From a checkpoint of a small transformer trained on Wikipedia: 21 layers, a variant of Muon for these matrices.
Each number is 500 + 50 x the weight over its row's rms, rounded and kept within 0 to 999. Layers, rows and columns count from 0. Numbers have three digits each. The size before them is the row's rms in percent of the matrix's.

# o: layer 11 attention output (transposed), 448x448, rms 0.159, rows 295-330, columns 128-191
# v: layer 11 attention value, 448x448, rms 0.211, rows 296-331, columns 128-191
# q: layer 11 attention query, 448x448, rms 0.185, rows 320-383, columns 128-191
# k: layer 11 attention key, 448x448, rms 0.181, rows 320-383, columns 128-191
o295 107:509503421642435581417557591453508470541499476538567553593528418487554547541489463524473480555525468427399494460598521518495452530543462501449479541598401513560521401369601459495503502445539588
v296 105:482570483526509438543507508617478449418468499469521520428486505553543552501504486466423533459464462543587491552409444539439532438459527472471510464442451474492446508532522533522490471479426503
o296 104:524564508505562517502524461548469382501524478432518482536436495476585544520476549435550362488479468591516509537568483489472446432534521537541474620533505497568518482457467560502470544447470452
v297 101:498524497456401510500482460510502566501597496490486563410528618519426364438598452431527479553439504535509425563484522465377460534526602544449508552496429577442596397496451532572509510548493433
o297 099:516502538433572475445528502582407525484430556495387487493490574502490435438573479405545480486493422489480483505527458495428510513547485467482526449456516442527404599487473497529524506599559434
v298 109:540457562487450500439475514480399532542469407510470535515491534542480543395558513493481530473431485558417529442468511494372485519402427532634518391474424468630446511555578478617557459499498495
o298 107:506489419477528481527418481392540510425525533412483450504551517444540510543457487590509402449504459548476529464512535463583523494542497479422525519504578588478516538549550472451510358560469510
v299 112:505437403556454503500576465474424534401567634492507380480607554492561583550595587412488506539428478520483453538553419458535521499486481559573492470419579528476476437575398521601461592537559488
o299 112:428459662595389505468462576503528457492542467502475428454536450591531556485532444576517564494588462506413500464508528540365512469511440585527541576498539545481546527499536452435478495449602479
v300 107:641429477506553455463412448514510538552567559393563457562502480452504520472454479449492542550522481599490541394452515500537489554537548470547557443483446486415471535563499485542438577523434478
o300 105:548507543475463532542411558495468461537511528507542500516542426526470527497516433551520474515429537562466550488488516482551472563597483595530506448438483509498576530484569479455482530526569447
v301 104:382460547507453431535547571693511523538475434487513562568468477555446431543500473564408493446472498452503593513473508477492486513448474438525542445529467466557524533456472557470430517562366464
o301 105:462510462476452641501482465435442527503499483420502507551456604508526434501494440610488605577543511464527495489479560431564511449540467446486475429496473393426495410513522493463622481419447518
v302 109:492522496487511489533483459512515457469514465475486493439507547412512527530616528496589459588594476477482484514566474376541542498519494538463529507449534454433537523600530450573531448509483465
o302 108:562520483526465580427457542456431429537497524522518390456554459556488513531384490453531533435566487490437504430443481574555506516482472502528418458454463501608496560578551528499546507417486445
v303 107:389537509412563510454444519595447501440518559495518475578503505543532458556559529470459513465471513506418526466561576535436461550491509506551469521480531529529481463389558622456580425563463458
o303 104:411452455518440545488500494529449492485511492526515508527459479518440424526438455589499497497567547505424452550501488567448463440483562369548515534533481499527466551519513497440468569439585577
v304 106:529403502509510526488519489524494447524506590468483444529473527494388465570581573420574512489439508528523377462543500392445507489497490551500462419379471473516487508512510472539467533474466473
o304 103:423612466494568439494499567596556586502536493577468485515457466558464462526512508604478547508517413489558478442425383517533531540491521511504550568542494475422468437444495534470515544545445497
v305 105:442512443433630529450416519544494507490455530583570495431489518368530607565482490535390448457461531581539441469508502546501516517505525478455484523431550445526566540467458536531390500478525477
o305 104:525433565552470439543441448582538447456569546503472538477511570457549517516553431575526500553474470452421543483380515563388520471540499527523511483539497495501476414509507472490536495511497509
v306 106:495509515505463522556507481604451521528532426584423515589507428474472415545497431491465522457437474540565526417434520497490478537454557436470563557438463527463525457579541443365474398493578495
o306 104:476431481543542572539509515483607543442452577514451512540502495557544526481477454491488426557463540460619535500525506428494499516469489401514548554532411459570594405546484510519489524615483529
v307 112:466514459516478498518506524532472507418597563496516497431565434487449537478561455489475476492471543437432555495513467464416466478538497458499463536554538495593499577465427402436495486529545496
o307 113:526496441545530423450386465419519630471522596505459588496449529499458510466493588546528501559546426442554589499582516484578539463510465424563505463450423401433518517530486553495410523468450506
v308 106:549407443444492516492486496557558548518547536534432514565439527483416521464510531527526487530530483574531448576539526474510521440503525544567500467504423599498515500558435503480538452508546498
o308 102:516491470431447452517426503506466534477575573557543485493614511408583366543534505469492545509518517488474518518490468593493467606543456526489609524569529469508554514441493508462511493518415482
v309 096:535447471477624512457498493513502491445584443454493477434445489371521500462507551440563549400524524473586519409500446456426442534581488485438544564577522517574454591625448543546495468527427555
o309 101:556496493616475419488579451538463546524474445456545485585465548504535562489552580569383515454509486477517488496408506481439454407479436540430460480483585490539488593544461550484454521475525450
v310 104:544484570506517478457528356507431428617464503522511482500489488483405466514570511482495524480472528573558443551502501459512564489561490487531480433440428456386480439545458451555447517449542561
o310 101:494590444519495530486556526635590446538512567599487536426498467495420521543620460497610493515510384489494540588471468424518505609437485437471558478557505556450442563502489507526544511513480573
v311 113:357495529527489507456520494482540411486508474537504550478488553421501476520512427500471481562467472548554589459427569486483466549494448540513548557627592552448496494504502574455502464476378518
o311 109:516412434466478472471474454517519488536440515560587470504475493611499551560463496510509443567473598411559550601614425436474559602474468460561389529449468422486464455477465533515492464539575488
v312 106:434499513554581487517578461397521475514434472588474461426473467500546471557502422491493474478549565552456550502423591432482502446449583514528534540469488567589545431475495475534512503514521573
o312 104:414474460413529491511569598575526519494488626506404410429588554477492542472500496491544502518527565565589475440454548501493484451469546512476555485531501426522571501589510462433522421431554544
v313 107:544510546499514516466567463522518384431482469582464578574527534527495575479461389509450540404513566449512588474534553489455525410519522457502505552526487468491518540574489539494468579495529523
o313 105:473492459447491559434478489402533474542559535486531363425476460508571436525451474481502515460552542427464453469460433507445544459517434489537434546395544482517535524483457468502440542507454528
v314 097:448546479554403457581568501473464558529550517573570529508465493442458515536492569455412518504473549484510554558494515467557444408519501527449507548514418506476507479524532492562526522530552486
o314 098:505488495464427582516409578564533538465520610533442517516442442489522566546593482465395477443518475442571534480534502523538446545391510455471532418404465590555467553518500496497572500471447478
v315 109:454626511453508458508573432498503474419552526511456566474419505560408626502593462491488560486524566495503496517457507598480588561597448544609510573476550571441510524565538411467469546535450552
o315 105:535587548529509524571526484467486445543536462474493547511440571506487536533414477508524500488558492530477484475429544494459498547488498441581473548497518500522448442468475487549413515575543473
v316 107:518541465594504497538531509486533517476565540452573460516501509473464458512439597418538475562495451595563502463526552514566535541438540504441502521487380524443517510439500502485473454425493502
o316 111:531497423425494485585479460641474590466415516457513518551478391475501630450525544490462447598456532492535426513523457541492448525482510497522533492613505424534520417497507479522547577579504464
v317 102:434481474469543535523516511498413352442498529531466516485541579431470447465478518474503556490571522469475501525540572506495471514473523513508516448436474463449487584506481480397616496521632486
o317 100:441571476511453575452481435468471497522499515576456454564482526569482362454371492527451440570420502492517539505413457485562462534495536526478510537537435455525503402492450571528515583489455498
v318 107:503480602534572532536540447466573456420508545504513449478532427548491521453553447592527411438509435443513515567580502412508445503498562551464459513621426535585432509512519530568524534480462507
o318 103:600539480467418546509440504556420473491492602519484534565499467556537578490580515500452571430484576557493444519464501486505509484556438531510518483461469373567563475442499542518512515533469535
v319 101:463416470537439497485438594555496454558395448465539510475489470509538503492570446493464584521451503404488486458519532423477516579439563418553515535545432391480532460480447459460440524489572489
o319 103:523469536466524595417575547453432485514517403507538473441488519462494431552563550453418500483571476477643510558499522447499442527563535495505557527546599465451504473531577476470524421520481478
q320 112:509384469478523581527531440422463445490441477488395447413542459405471507454497537461397407524459486532492449457506541453510389474415520460508380524471586542558506468511440578457522514475495633
k320 106:543507601469497600575558570540494431563481448498519515488447584442503510479443529533445528515453463494479541553518475432538491475534526468408576461472471542579452565453544487503465473505578484
q321 113:588451511486508430555483509517471498359452446418534569562632513550506521526398488527421477436474431520493452567534404539538460478424471599453529510478467479458465468467489516527570475468558585
k321 110:437539470456491469534347489492541541571500581497562464562572475509526491439493450529540493550579529480452508556550480532479473551481491513578571587511517576457477522554500473494541456522491648
q322 111:483522483566467506523485478515513491436494472433535454454509522491559503483553575537459515485505608523496442500557539479536524541444483547443477555545436471508532521454594422439488470458535506
k322 098:441476392568476488517498501458498528506488467518510504528413419555535519621501460510543455538503486482456524463459470427527436539553573491480487519497472588478433593457513454583546594488418487
q323 108:473539518490489472503464532534556462494556499518386501525515528530422494470508429535507569585493463466592567510444435488514472535519397507473529500593541512497486537486512519493552467544532511
k323 102:437531548636494507425417446454559497435513504427499546435505486488484460479548467526442562516528470575564543518422542478472551466508551521540474552461460382469453504440452610477511513422539410
q324 113:552517519371568495472568524489390530440581492467476455486553496565474442609549459484313616518478439480459409529456527552481474497539529541523508438442431496451455507462467516492414524494537470
k324 112:496435487593444506519554468521427563485512539511485539504496495654444523526525479514424473494485455467516474653550512496619442422550500472541565536542529471592533539471468484453504414456483541
q325 110:507411514567420553459619514574583520430511464509475492526550420488391492473564592373462603579524522390471400519477500415566487514597483498544523486520511588563490563477569472498548458384462499
k325 110:550560522480452479477496576461652556479556530431460590557493491529567517436493491532528498448516461548508495403505391453514369439508429494507506497490463499492480475566462448495618515565460466
q326 110:522481451530528561592473463527518585565479394457543552449469549489596577496467494537544414473545547516553542514481457517575507574430531512531549473522500614494441445504493582551544499546527505
k326 099:562543525477515439522550536429576488516600390487491481597507539453456457461451494432506439515506554507557486609440499570571558502468590467533468540528447557471386506515540467542439492572432532
q327 108:474484572455542422479531535488564397563420441521493533500473535508519457462494484478548498503435505555540467545545528482576495550411527513569548564432539452530443555469542528644489528464545435
k327 105:514553495512579586522487396607444528506473500525478530462438368505397524529456478448546496579416361476564534487584421518520616468455469546488553461554488534494471477463455487467468542525449382
q328 107:495547394555578430474466518429587461427472572454488515525611518476406501553549389457472488491469472424436590448447608485496535576509468653451565509430566523457475525618508500503508556548505537
k328 103:576396528418504427566472489539423511486524463476452488500561545471545459556548598529505458446463527502405486489567422499450531468535529547489510489468523526506412471435478507475492544511492390
q329 110:553525462383515548525537531477585451447488531496543469470486461497424497504514495516475435526484617462536488459541497439484570563390531514475448530552437548505516429472482512519446387533538485
k329 102:479414528515550557507550469417512482478448442476517449475512644455418473474579499505470587576540534434478519462511561493458456509550475432432434514428503473508530484465496482495431540553536549
q330 110:478509439478545484512554476500538485563526440554546459514550502559483492576547492467488460575524549485394529581444527460448503524509468491406475521460474544499474473514513466448461576424456449
k330 107:555516457493515553469552445429457495467560539492457453518585458480484581487501576462440466597601565502416481453520509484537498576521505498480446478467552570521436454477396499445498474432391517
q331 105:437450393510464464456490504540512473592524548510537466498411456553453502515514501543485452538485510540509447406541481437519467401510517568455480497421541537513543454539500465511427518591478529
k331 097:574506537489520589532542576556549650500555511553545497453505570520414439538606542492529496588458463512449518483501534544464468464521556452568523523489397478465498576505525451558433434500482456
q332 110:484574595531632525565509445590491504455494483616541462414523436451530460454531534498504484538524484467509497513567458496568536540558527527603467573526499464443517524571525508558495511558433411
k332 104:477522460529463478457455474552498557480501484486470493512570578412470437412495436528531587494490505461532551521562464491490466521510512458491508545560512437498518507519535561464492495427494528
q333 112:581509517454529526461560423415503421458487507452529457456465451550517416468599532542471531421449482575397557514412540541503505480507518417507525552496477519482530479430470509481542578453541604
k333 103:489529431600497569547492527535539564560522552388481566504532524492525508577504570479545524471503525479580515533531554552542583539573419539536531490370536566434510500557465557483580521601561580
q334 102:483435531515552460436517501528463480518526519436404552464482505466512448623545511441511485468591522436536548465530545529464454458510594433406576468470509462462494488439492523500426681534445473
k334 099:466527606540455470475577417483575489545569523505455483437486499520536545507512510410471555546498568446464388494560499557507568449487437546546451503550548377538469525581618500608478536438463490
q335 111:533422463497507475555437555462436423556576506474407514538561380491441499543433542438506581531520440519539462494494451435553475494573520463551542579546527645526543484459457509481476547555510456
k335 108:518490494392503506478578447553471547450405435412518462524505543542531473415486503511588507503518444519451563580629456491478427580548495443511543580502595517463552606555582436427550536570533418
q336 116:440492500469449524462511506496525543414477473538460593495497471480510535570524506532509475558477443484432493459485488489441500519410509479493537534478561401419482413485453560543490568501444378
k336 102:486433513545505540446495531530522455463510399501478546526450486439439494505601476492442437560478511536481474507625463531469498487521543586480536449526463511588540442541520521487482597473470521
q337 109:433549485396501482504493471499507586437618493485454416544541475553488466476577569573401475455553431524585529542472515491634486468417496445582505537496534509523459508571434510550485464477535535
k337 105:478502461569441514458509586512492527605543540479610553410492412539428529474428422474604474498481606529545499485456551480548508566473486491532485486406512545459560422524459521489509496500575409
q338 108:486536495527530576506475554645548467494469540514560478439513565491468521481520545550385475571545521505467521526581515513462492488527495434461490493383540566500583568474504471489532462536459385
k338 103:514591439426457509498547425504559501464346446569525491440481544450485462446476435556474491373442548421335465432519485481545498572558433518507539538580495486513537577463499443465512404520506519
q339 108:524526570538446492521429458534507528489575470515524524461435506476478597440490533510531531475536379431455557535537439526465510572484481488499463549433484564454639448501520561447501545495477529
k339 108:472522475499495501460511501513513488514484480464468563528526456440438559453461509474377442530406540482565495561531553500435527455440517546458466575506456557523563487524536523467484479569534468
q340 106:453513458500540474475486465489466614521447463486569549495519511475628548496529559429524524457513486564496510421611519526511538510490463547482521519500534529577559435529499550520512474392545474
k340 104:471341396554526522502464557428427579480454545487532506573517466497548489467426430455499457556552504435370465574486440428536465493503528523474471518462508520445583551458463463497449495491451492
q341 105:414483500416402561571547571538510562477548600437521479477482516491475441452511484527550489473558479491486509544556492484536560469530575441419539447462520529470502474558475414474537571573411468
k341 102:533495504456461523559494557476515583581544562443403496488473477565528505453529492487422542533481536403446470423478536469491559589481544525451559431479528502513530447364495541543469449474396465
q342 107:528365582531478470569543499547522459513552469462532401470587424439494447553388569506498594505548472482488527452577515553487529517522511567580479490572455442475524499399440517522501506516485388
k342 104:540514527509496495468575540508448519612522491524390377550505517509539474496498519426448510541574465504513419445493449424527485575557474464541547530445432552544451541467529520517456520439585444
q343 117:474474499488582500509531534546458559516444575493560507495609524507505485447525379453481471521551456510494495479530495482452572552491448513481556495464449585530391484407598555515553449486470560
k343 113:614483546497388517538397505482509504535475501542611409498465527587462496499377527538486453454394411578580587505473457620563558451499562476465497471453514456570505383436455524571448497544514520
q344 101:535395538549482496542433527482489461536344517515527517536440521497463475422477450498602547526484409469417440463508502503472465512465510458545545546470543539598420529626531504427510489453505511
k344 098:470578446495463485475447476498479534478474459441491556459393463507411570550478585524388468590454475449498482506579574512480445510515570488521467586478421542416598517577503554500566582548449441
q345 107:538477549484522439490426468593515586484523405491507458490478486551446529434507499448497543459550369425478501630487514643462474373575513485509568489492508446491491619546412548482479454580466518
k345 107:538521607506527415442464478485496526525469563559566440526595495490493543455476453489534534442454478570516536521530537542435488522460576451485525495470475558456545550536553509519554485506517498
q346 106:513475469446469443505473505502512480445478540510476510435477505496538533573418495501517551491463502457590546489422535555499565520500472488544522405442396441521520476458526511612477593473468558
k346 106:554402559504442523584530550483585504449463608552497427531454493569421506489529484485543533459509548437505513559557488468485448545480478452437464454427478487531602402566480532551449478534588452
q347 110:514513374474561416509450446498562466469435500466531416524512565502584588386407538440467509409455526366559548483436507539559510450499523484439421493512544572470437532526545594431552410462541483
k347 109:518474430449359497482607546519436504542508466460467407564512542461445447582475453414487569476578462506574468506552581560492479460446599519515494539516535582529567560519488495529543452480534420
q348 108:412492542520471524455496482512584469540526545423424535438547487517552468546478472456508502401399479552533505477532429525517481491431503445505541418625446484540483557493432454392412418482462501
k348 104:524563509500418500517498579500538463578501505568498454454555570529553478518570475480404469522523454578526537417467487476492533553620579543498505393503501441523480514543489491351483530511557445
q349 108:455474424506536437490542481519486599421489487545419482548465448497481640494485521437399481430509516503546494487579517446460522513458528426367466499452500526478571511469525507528573517529607511
k349 103:531527480529521471437543485510523386508483520502487432518461454487544475477485576473416464544533557459484584420532517602512462439448511548501492559530538493458471584554464505611605456477436562
q350 106:525554463488516586524545468579517565475577470539456541541604547539464452517547433511472538541513473488471539503489484620493550506461443532603409552519506595489507487482576460476417467436486514
k350 101:546473460565572569498511497475532522526474445627431546536452488515489476461504462535449419486526516470621597503507493475538454571456536514522522522484499443422491615439599538446532510544535351
q351 106:488516537538613570494360536520500541573463506546420549476547546416398535453564527500630477505574583496509509489514479420492591470532483429514442450557480475404484568608415543578534513523502456
k351 102:536592465452525521451508387502476429500438522579474499502470553505427602515562535450412622491437488465498434494547521456479511527483528528475447511490502535456449426492593540557485471476556497
q352 107:493460457493494457414519445569488407458526526524434529512627505417562482538538508542526569494436555448458551487464523515515469470447531475536514492498515533432466380446405441512578489558494563
k352 105:582524536558506524517500486409415424475546471494568409529470506530484530496543583515559460382543569530495533496550531539500543612583557561564546556515451445514413561503518438457573501613517573
q353 106:526522515563457430488525492496548466573498525591608510506453476481527566519545574410530507486573545565456514495462482564569479408441496436463497521366386445426433655418583493459532474540431427
k353 098:561520483578528469492474450517521501478480417420515494448407563464495495550501393529469513545455469475524494518524506484484572525508439520632528508563508602531484498560450432549520599416558480
q354 105:486599483565549553546617538497455417481487448423450565453467428447496531537387578499534498453489526530489514487519535448533548442431432519522464507537450471571529492443495485496495480494526509
k354 106:558504490580457537545428475516502458485461528447545546480590550511496508387466511450502501510511405509443490526455459521573452537535573562509493488427498491573476598431474523480568426425561511
q355 106:495553476507530603637373571511560483551450450471478528508564531550512409481449487468545432494565551471421480460417567489499429510576498526548508487463466513483467504460510552459555406484571533
k355 100:577429485394524553479493499459505477522528505476541550499525471455452562515501549506513471558487473450439520517507428529525419396469551571494499411490520469458554521492465588510467598436572504
q356 108:467495480393555502522561487469415489508590595563484527512398484557446576450539501511392497476475542419508445469488549512456483518446457545465525468478544450522508504492460509525522585490508380
k356 100:467377538535587519548525522499528496563444486480451508562503382516501477561545640483458528485532467565475532501484547538473456475533415459433528503484581501498519599563465605657464520455512528
q357 110:560472450395464406568483617567449509470471498431469434616447524493447405426625447504491507554494562458486464579439577468402521386528507459490409459449516573457511569441522469525417456572581475
k357 107:531561530497538467559483519444455485546509486550434434488531423551515530513456441571507469563428561479452476400455457516484435454552528426538551513538424507521486448459466576444563429480455448
q358 112:555561513491442446527450441607531502524528506548537544487511440442530529462601583643432598448492483449440407577505579497464467501483565607500547479464456487479492480531475503532497487516435472
k358 104:425500429513582547554528539451472518463492569509527495439538506511419510477587532322405550535533567455521599498442511502532455415517512476472522562550507524478476491468441513476504437523493569
q359 116:434439480461497468396619558400517530494556485463512440529448588561486497617520459559423481509546540462459456549533531554576505588579534443403476506475524571573509528445518519513492537454480453
k359 110:440448463482528567476529540479547558477565544404484508582531462474543471532489465501466507546454483473496511549514556529503488587624448405412506484464492474472507577435589404507522443475465564
q360 108:518419458395429443415640461548538438492533525416525478540469546397508518517462472444554524492506449525458518541470470494441533541394540502485462521612545445462494538483521529464451554531521465
k360 097:496495539525543530549523454500423507461537516506598383495466461466403407546437467504497540460519516506476410429452461494522468616488515541516500454435461500512554429498572594560466480549520542
q361 099:485520455513432471519457494461499503488503463570577526484516403539579486561506479480454515527516610424484525599548520516568485435420409560566525536553539445476472444479492531542530477527600519
k361 096:456465549549480550520562537515493507497464507492433485654522485510477514599635410540348516511498484427471502402512558601391555489541516455513490515403437518526493562464522525495536551436447454
q362 105:472583490493501558489520505453506562564552501528547434572461450511471454461507472567512533471462491482422507468553420464549497524510539439572497510539522586600479512477467476468505500517360575
k362 102:487392414528541577560428523563503470413473539511499609549551473375479515528425535502512461529566528529485523484498485513523522420418425499469419560580410528440486533494535467448460469445513496
q363 109:495513488518481488561415533526573514552516582483458434540524529506523592485456514527446452529364557543458581478508563588545503590431555523486484545488497509448531454467521450528481566555400496
k363 103:449600447461524535477594449464535466462464447628513462468548467493453588515527512557485466532578489564376544487453537543519449473544578501507525481439451571413513505525562489474504494501490450
q364 106:427478410555390589442530413507499442512514632443496447505490613500485483504444660555410496496457502560416525419390508481585480562482527504437525481512408512563473572460501379489580524467587620
k364 104:530465452548494520430451527463484462411461597455491553477511434526570474472512513637436480509487599603416476403498368458507550473535533559502522480506519490586558492535545541524476491495522594
q365 110:418499539457467519476510501555564518451555548514527397500497503487497520464520549483483487512427495475628492526530510491516554440472404480507466488447499499501502576557509529503548521518445478
k365 105:490557505464649430573585492530431480514483562431506492532492504488488626542542488451474406460421575417460468447544525569429444498523526562433471402484489477488562505467506466524454454487551384
q366 110:477485593544515511574511500464499466482475442544477600487515555458405569399512508505503483397513480517549461457491518566462519496520584576470517483521498539514523516595512624539482461488486483
k366 100:481518481524508536497465486478482468508439430546417503591533521522537526546487519518579546571437525505445520437455582570525468484492580444515468519520481560504540509550529501592522535537539523
q367 106:495515490482579423498470484463503551469515493529584421615491572435567502514518421588486502488513482526512535455455518576514452499545496566523441353510451440533466521408540488423505461499506452
k367 105:484430505479447531461471371518516463516448558552506482503468428505501543472517514566564512374465546458521483507489478554515489476477595425485454442557538470404442422460576493432528540461578579
q368 110:559539487465460556428589449430624536362517493417486503635490538493505425553450505472485416454546517523461450541612575543451543561560610460493517545482452543558434419496532404438452533398465412
k368 102:507553524463490545532409451474525518611577482491586575430472509481395532518415494402538458542534468499506529485503493568439565407414500510565455444487549456468545458554556537519463538533505433
q369 109:493526546439442513444544476481576498544410585531597523622373538560452517362459498558572449462562461494531502531496540568580517508398473443475472390415583583473539466528491457550460560546459527
k369 105:390486449533531558585457473538551605426541600475530475520493445422533498414539525537490514520419500466540533546468384513455486525557535402497494518545485392469545524467600465475455524559483457
q370 114:467378529527541523478444555445495439540489536478504506591516484481487510574461428509517482570441561594450501495521601582382436496415486404475498450408476525498504480500570584435532594485532471
k370 105:575503582513447542538502522464534526478455458482535466553557507430632613549596438467507487506546539465465506481441504515497588485564448400431436518494546458452471485525460550436424452474507409
q371 108:496547467466485491568422459593442543459429463536464496463494571572522517483508413418452537504433578526411465514523541517432481507523484426537515611462488477413467486483519456549480476555478525
k371 105:529493593560543595422511548382506440504486496608582545501490603565467495451446564502575496505511427483508473510408466465512609537548598517546489436476398525596376477485414511497366455531469515
q372 110:516452513529564542586399486504492500531509494518505398563573506496543534530493528476507487563575508463525511559497535475406521476563594497376482493429477593508488524487607448569421506424502532
k372 111:481456471565491533440537419515479486550542512422537494600401496541493507550458479510548489527450382506472430558544528465502478407465483453509466494477450410445546410506569440454504487501454524
q373 108:499478381492385527535572550514508604485519472314401540565502479335592464518487499554482490521489464525475590499459439571504579518568408485453483451551499482533470522517493463560506522401526586
k373 100:521490568522483542548482489454467472501458546493549532516503493468569549448513490547432486601499496531540479462551521532493416492461459582499571477560527458566520483423522581449513443610506394
q374 110:560457444538573540450510496486522456580568431400511567533465503502526521485557457539417520553562460389457461455539530386548521476427535517484592467484547515562509548490568626501483515460477439
k374 103:473505494467447593549370517401478494519458538551552444596427500495549404466444499489499512553463461530525560476527470519419422575591474544498570554520494516526596556441533487526561557553477491
q375 112:553523502462488474500551561537456448414506569585506487435474431463522543428385480488545482553548457476406417399550444475496487479487509572540453614501532533448461517495470434483552518498596611
k375 105:518508523576491494519501516388456552507535519485567493470504435498470492611492553526488496486406514549509520483578525519402538557466437418427492451496487499475547463506529560504452506569440423
q376 111:518578486552379470388538480497464486580432518507542483475471445543540427462495484428426570458547515558457486554507602533449468551464496474433495533470463558476526495497494502519503472517516376
k376 104:509499453444452489439525379365534570462601638621502513469529511469425472495508527563441495467562443467480476530580536527496527437477430552449416599475535523460492507541437502449448457556535480
q377 109:484545573535561455424497357461497421450356374510395554627540545454497616527596505522455473397548490525561541466486527488409467498458485505508543454497519463466431421425378506466455454406601489
k377 099:589446603536569431581509507517437479491583468522443534460524486550484479565479548501496526507461505504502524523548552509439419494488509489428488434467393455461465583460476577479516488569426542
q378 108:493504480473382572527404495491480552417513509481538515431519415486530422500474533541584543504612511599492572531554536574505501402450558540467597393489515503567500515500515446522514581481495573
k378 102:411502476528508461497551490487491529629467505549516529455437508488477518478492525527509439537480500491503514441503577463403398524527434422554412441468479495504623489520455601498437524465483490
q379 106:393552512437510521455474572423458504472529498511483417444501468411568481440429567475401540531574408470544523516542490537605568520541505491507484419492566444545511541530475562545433444518535467
k379 103:451444571557415544493484392523483544536508453504496501514523470479446536447558488494437558513522542399441473381450574519522509553528515443518622425566444440421502451528422433461489437442492428
q380 108:558539508464422566478612446456385497430596539467524468498512413518553404488490521407501548498629583460498482376500508493503505461515517498505582496546413501599450541538418545474496418557513477
k380 105:493479603498470454421533464528443555528408482447510511468533484565421550494473508504510570476463423525531547544407442493494457557504544526512568517469508570427509572465543480527590458485548505
q381 109:554470609531482491440469503512474491534528567506576536464482493490447531501489474533483552555444491595500485422552598455408537522568433427550469518431437490477536475511454629484441491554450526
k381 102:491479516482512496552523493503537531472434653490468567515517490475497491507507441436478507598602476601451545508506504549496521584484492438559488500439462576445463553443539440512499420478573442
q382 106:511526545442558463524508515570467517487442471489622490603461512512553502469417458503549428523587502486485513539441538450449546483503553467516511597402545421469576491480475445502471439482602425
k382 105:459540395538342511511462491460407541493542465482437564494497473514374558415528516580493407523439494458523506519484525464486499466465483554552525651447492518404442508518494549535429520544478458
q383 106:491511472437529573470580486545498519473463470521532555515597492433290496498570540445526465404542511539527513506483450509446473574459542624542484459356529519510602578424441502465459486435455460
k383 103:509528558508497497478518537487402498484608499392455503478417486503443440578508499420568637408509477524493389462444453438519523522516554449448500510516556503459446549474494534523484529521523434
v320 095:483500595557467506533522573505448549511568505458643504512500511614536481455477406430545549572469458552550469513490577557557532386528490477510432440488466584529505434510452557523596543501470442
o320 100:498465366501451549515555506536576511456472544531454445547513545449597485503524590498414512592451492502423433484445528424522540486631538548523517487523483554513544518508509423543504533639543500
v321 102:411567565627517544514530550553433491472534467516513467445437507479510539511471428490428531595433423456468515534462484435451480516455478470502527412529486529493528525550467576460457513521484494
o321 102:487515508565497410490419428479510411520391517504548520551563527496454548571496528472557404441450484529456541536562531585508558444571540523582450499546518552448518435488469518580432435523533568
v322 099:424437445397581416510445535529517493531499484427561604542560528448548494527516495482499462366533390508492415496500491454505514478480607442446536487530575414569504464513508434463466565438502573
o322 105:567490527467426497454480591515446498597399491488487481444461518581519514446483520468553487498517476549569515485488304546418417456496471490468508470491430515513524535468570500500514484441537494
v323 100:485408394474480396520491558531403515502524379477509546519516560480557507452555505484477561555522511434511482535517405588455528588501497543497505476461461464396510486544371620467588450565563522
o323 100:505534589496455438554517434548442491448453514416427487492470510467531480567486464567550484632469448622441473565623513474516468453533498408568498518472549503592451528460528484465527528546589432
v324 095:537551540525481593574458536562497456471463521527545502548434477441619406503530421457466471574523528519455472509618469436537466474497509469535556476550415483493503519520506494410449490478586476
o324 098:469518510550368576495531496470520479573572539445514544488506475555503518412508542547495515514520461479586447495376559502455556495512444501425475446542441442568493526521513517545496554556447484
v325 104:526453589471409591507576514510509565501386467531543472529496461616479550544445513461448465493559451498541566570550552500521525491531488480530448468436512526529517605481509522466565447406399437
o325 105:547457463470490526408516530496510468534533548455535501537498458402559545489525526434493558477560548499345453532455446491566549462543610472462549417565474561453520473490446434462473484491486548
v326 092:559425503540446551566411487467530477476441599483456503438487443521491526523528461464563440492593558477490452520480511558518536494473458433509555487481347495482448533390520442569478498471523507
o326 094:468449426442549470511581511551541594525528453605452386455468597501527513437503515456452525464505449423419572500416467469557418523572556433481504470609512482458495557527553535505499481451571482
v327 100:463423591530528503601482536521505516415456515559634559468577494511479617571553490490507469472467495541525584489595427412492480447523482491491506509332494466560560555451555529563511553484558476
o327 103:479647508490470446478506439388545524567623515441481432567458474446470486421453518410585508542565500503477568509501396508598578570441498515537426520473577504508494468544581515524531468610591522
v328 103:528566512462463471504501492453386463535562543489463479533415434614507491451512537461438513506429591565361579547524436520439579525433503425478604533473459474522527457467438580506472481438432512
o328 105:545476498443413494491497492476528496495484443420495527469512496508554525542486447583515493539456443494452438457573507492507431489610486507441549583434600528411503584597453441520484574523557516
v329 093:461490539429555435484434566518518481527466521472526474480504419505521581477536538501426494436480513474460550460557574507571509537469432562498471544500502390477401543462525441438425548543550502
o329 101:502429442474501495523480476386482514550563522485383538451481565519471457484583509523492454500454521571490482484417438503422498527512498499478446476476563482569505483514461356522565565486430445
v330 095:530645543496502495471428511467432553532481484449584492403488445537429508551535498442482510567536465471477485548543502582532463515523428452552500550529526519448568579550508517451507544500452496
o330 099:499473510474564499500544437487542536449482511516544566451458516484428515488486567491551534485521469550555479452458495551505489567462492497502406460498456579514445533643520529540554455495538414
v331 095:510537456427538412418518454472502459503507451621457561448521502388546531532530567430547449612530514565430518502511517520500442552540478448558495551510487561451539562518485573477459502479587465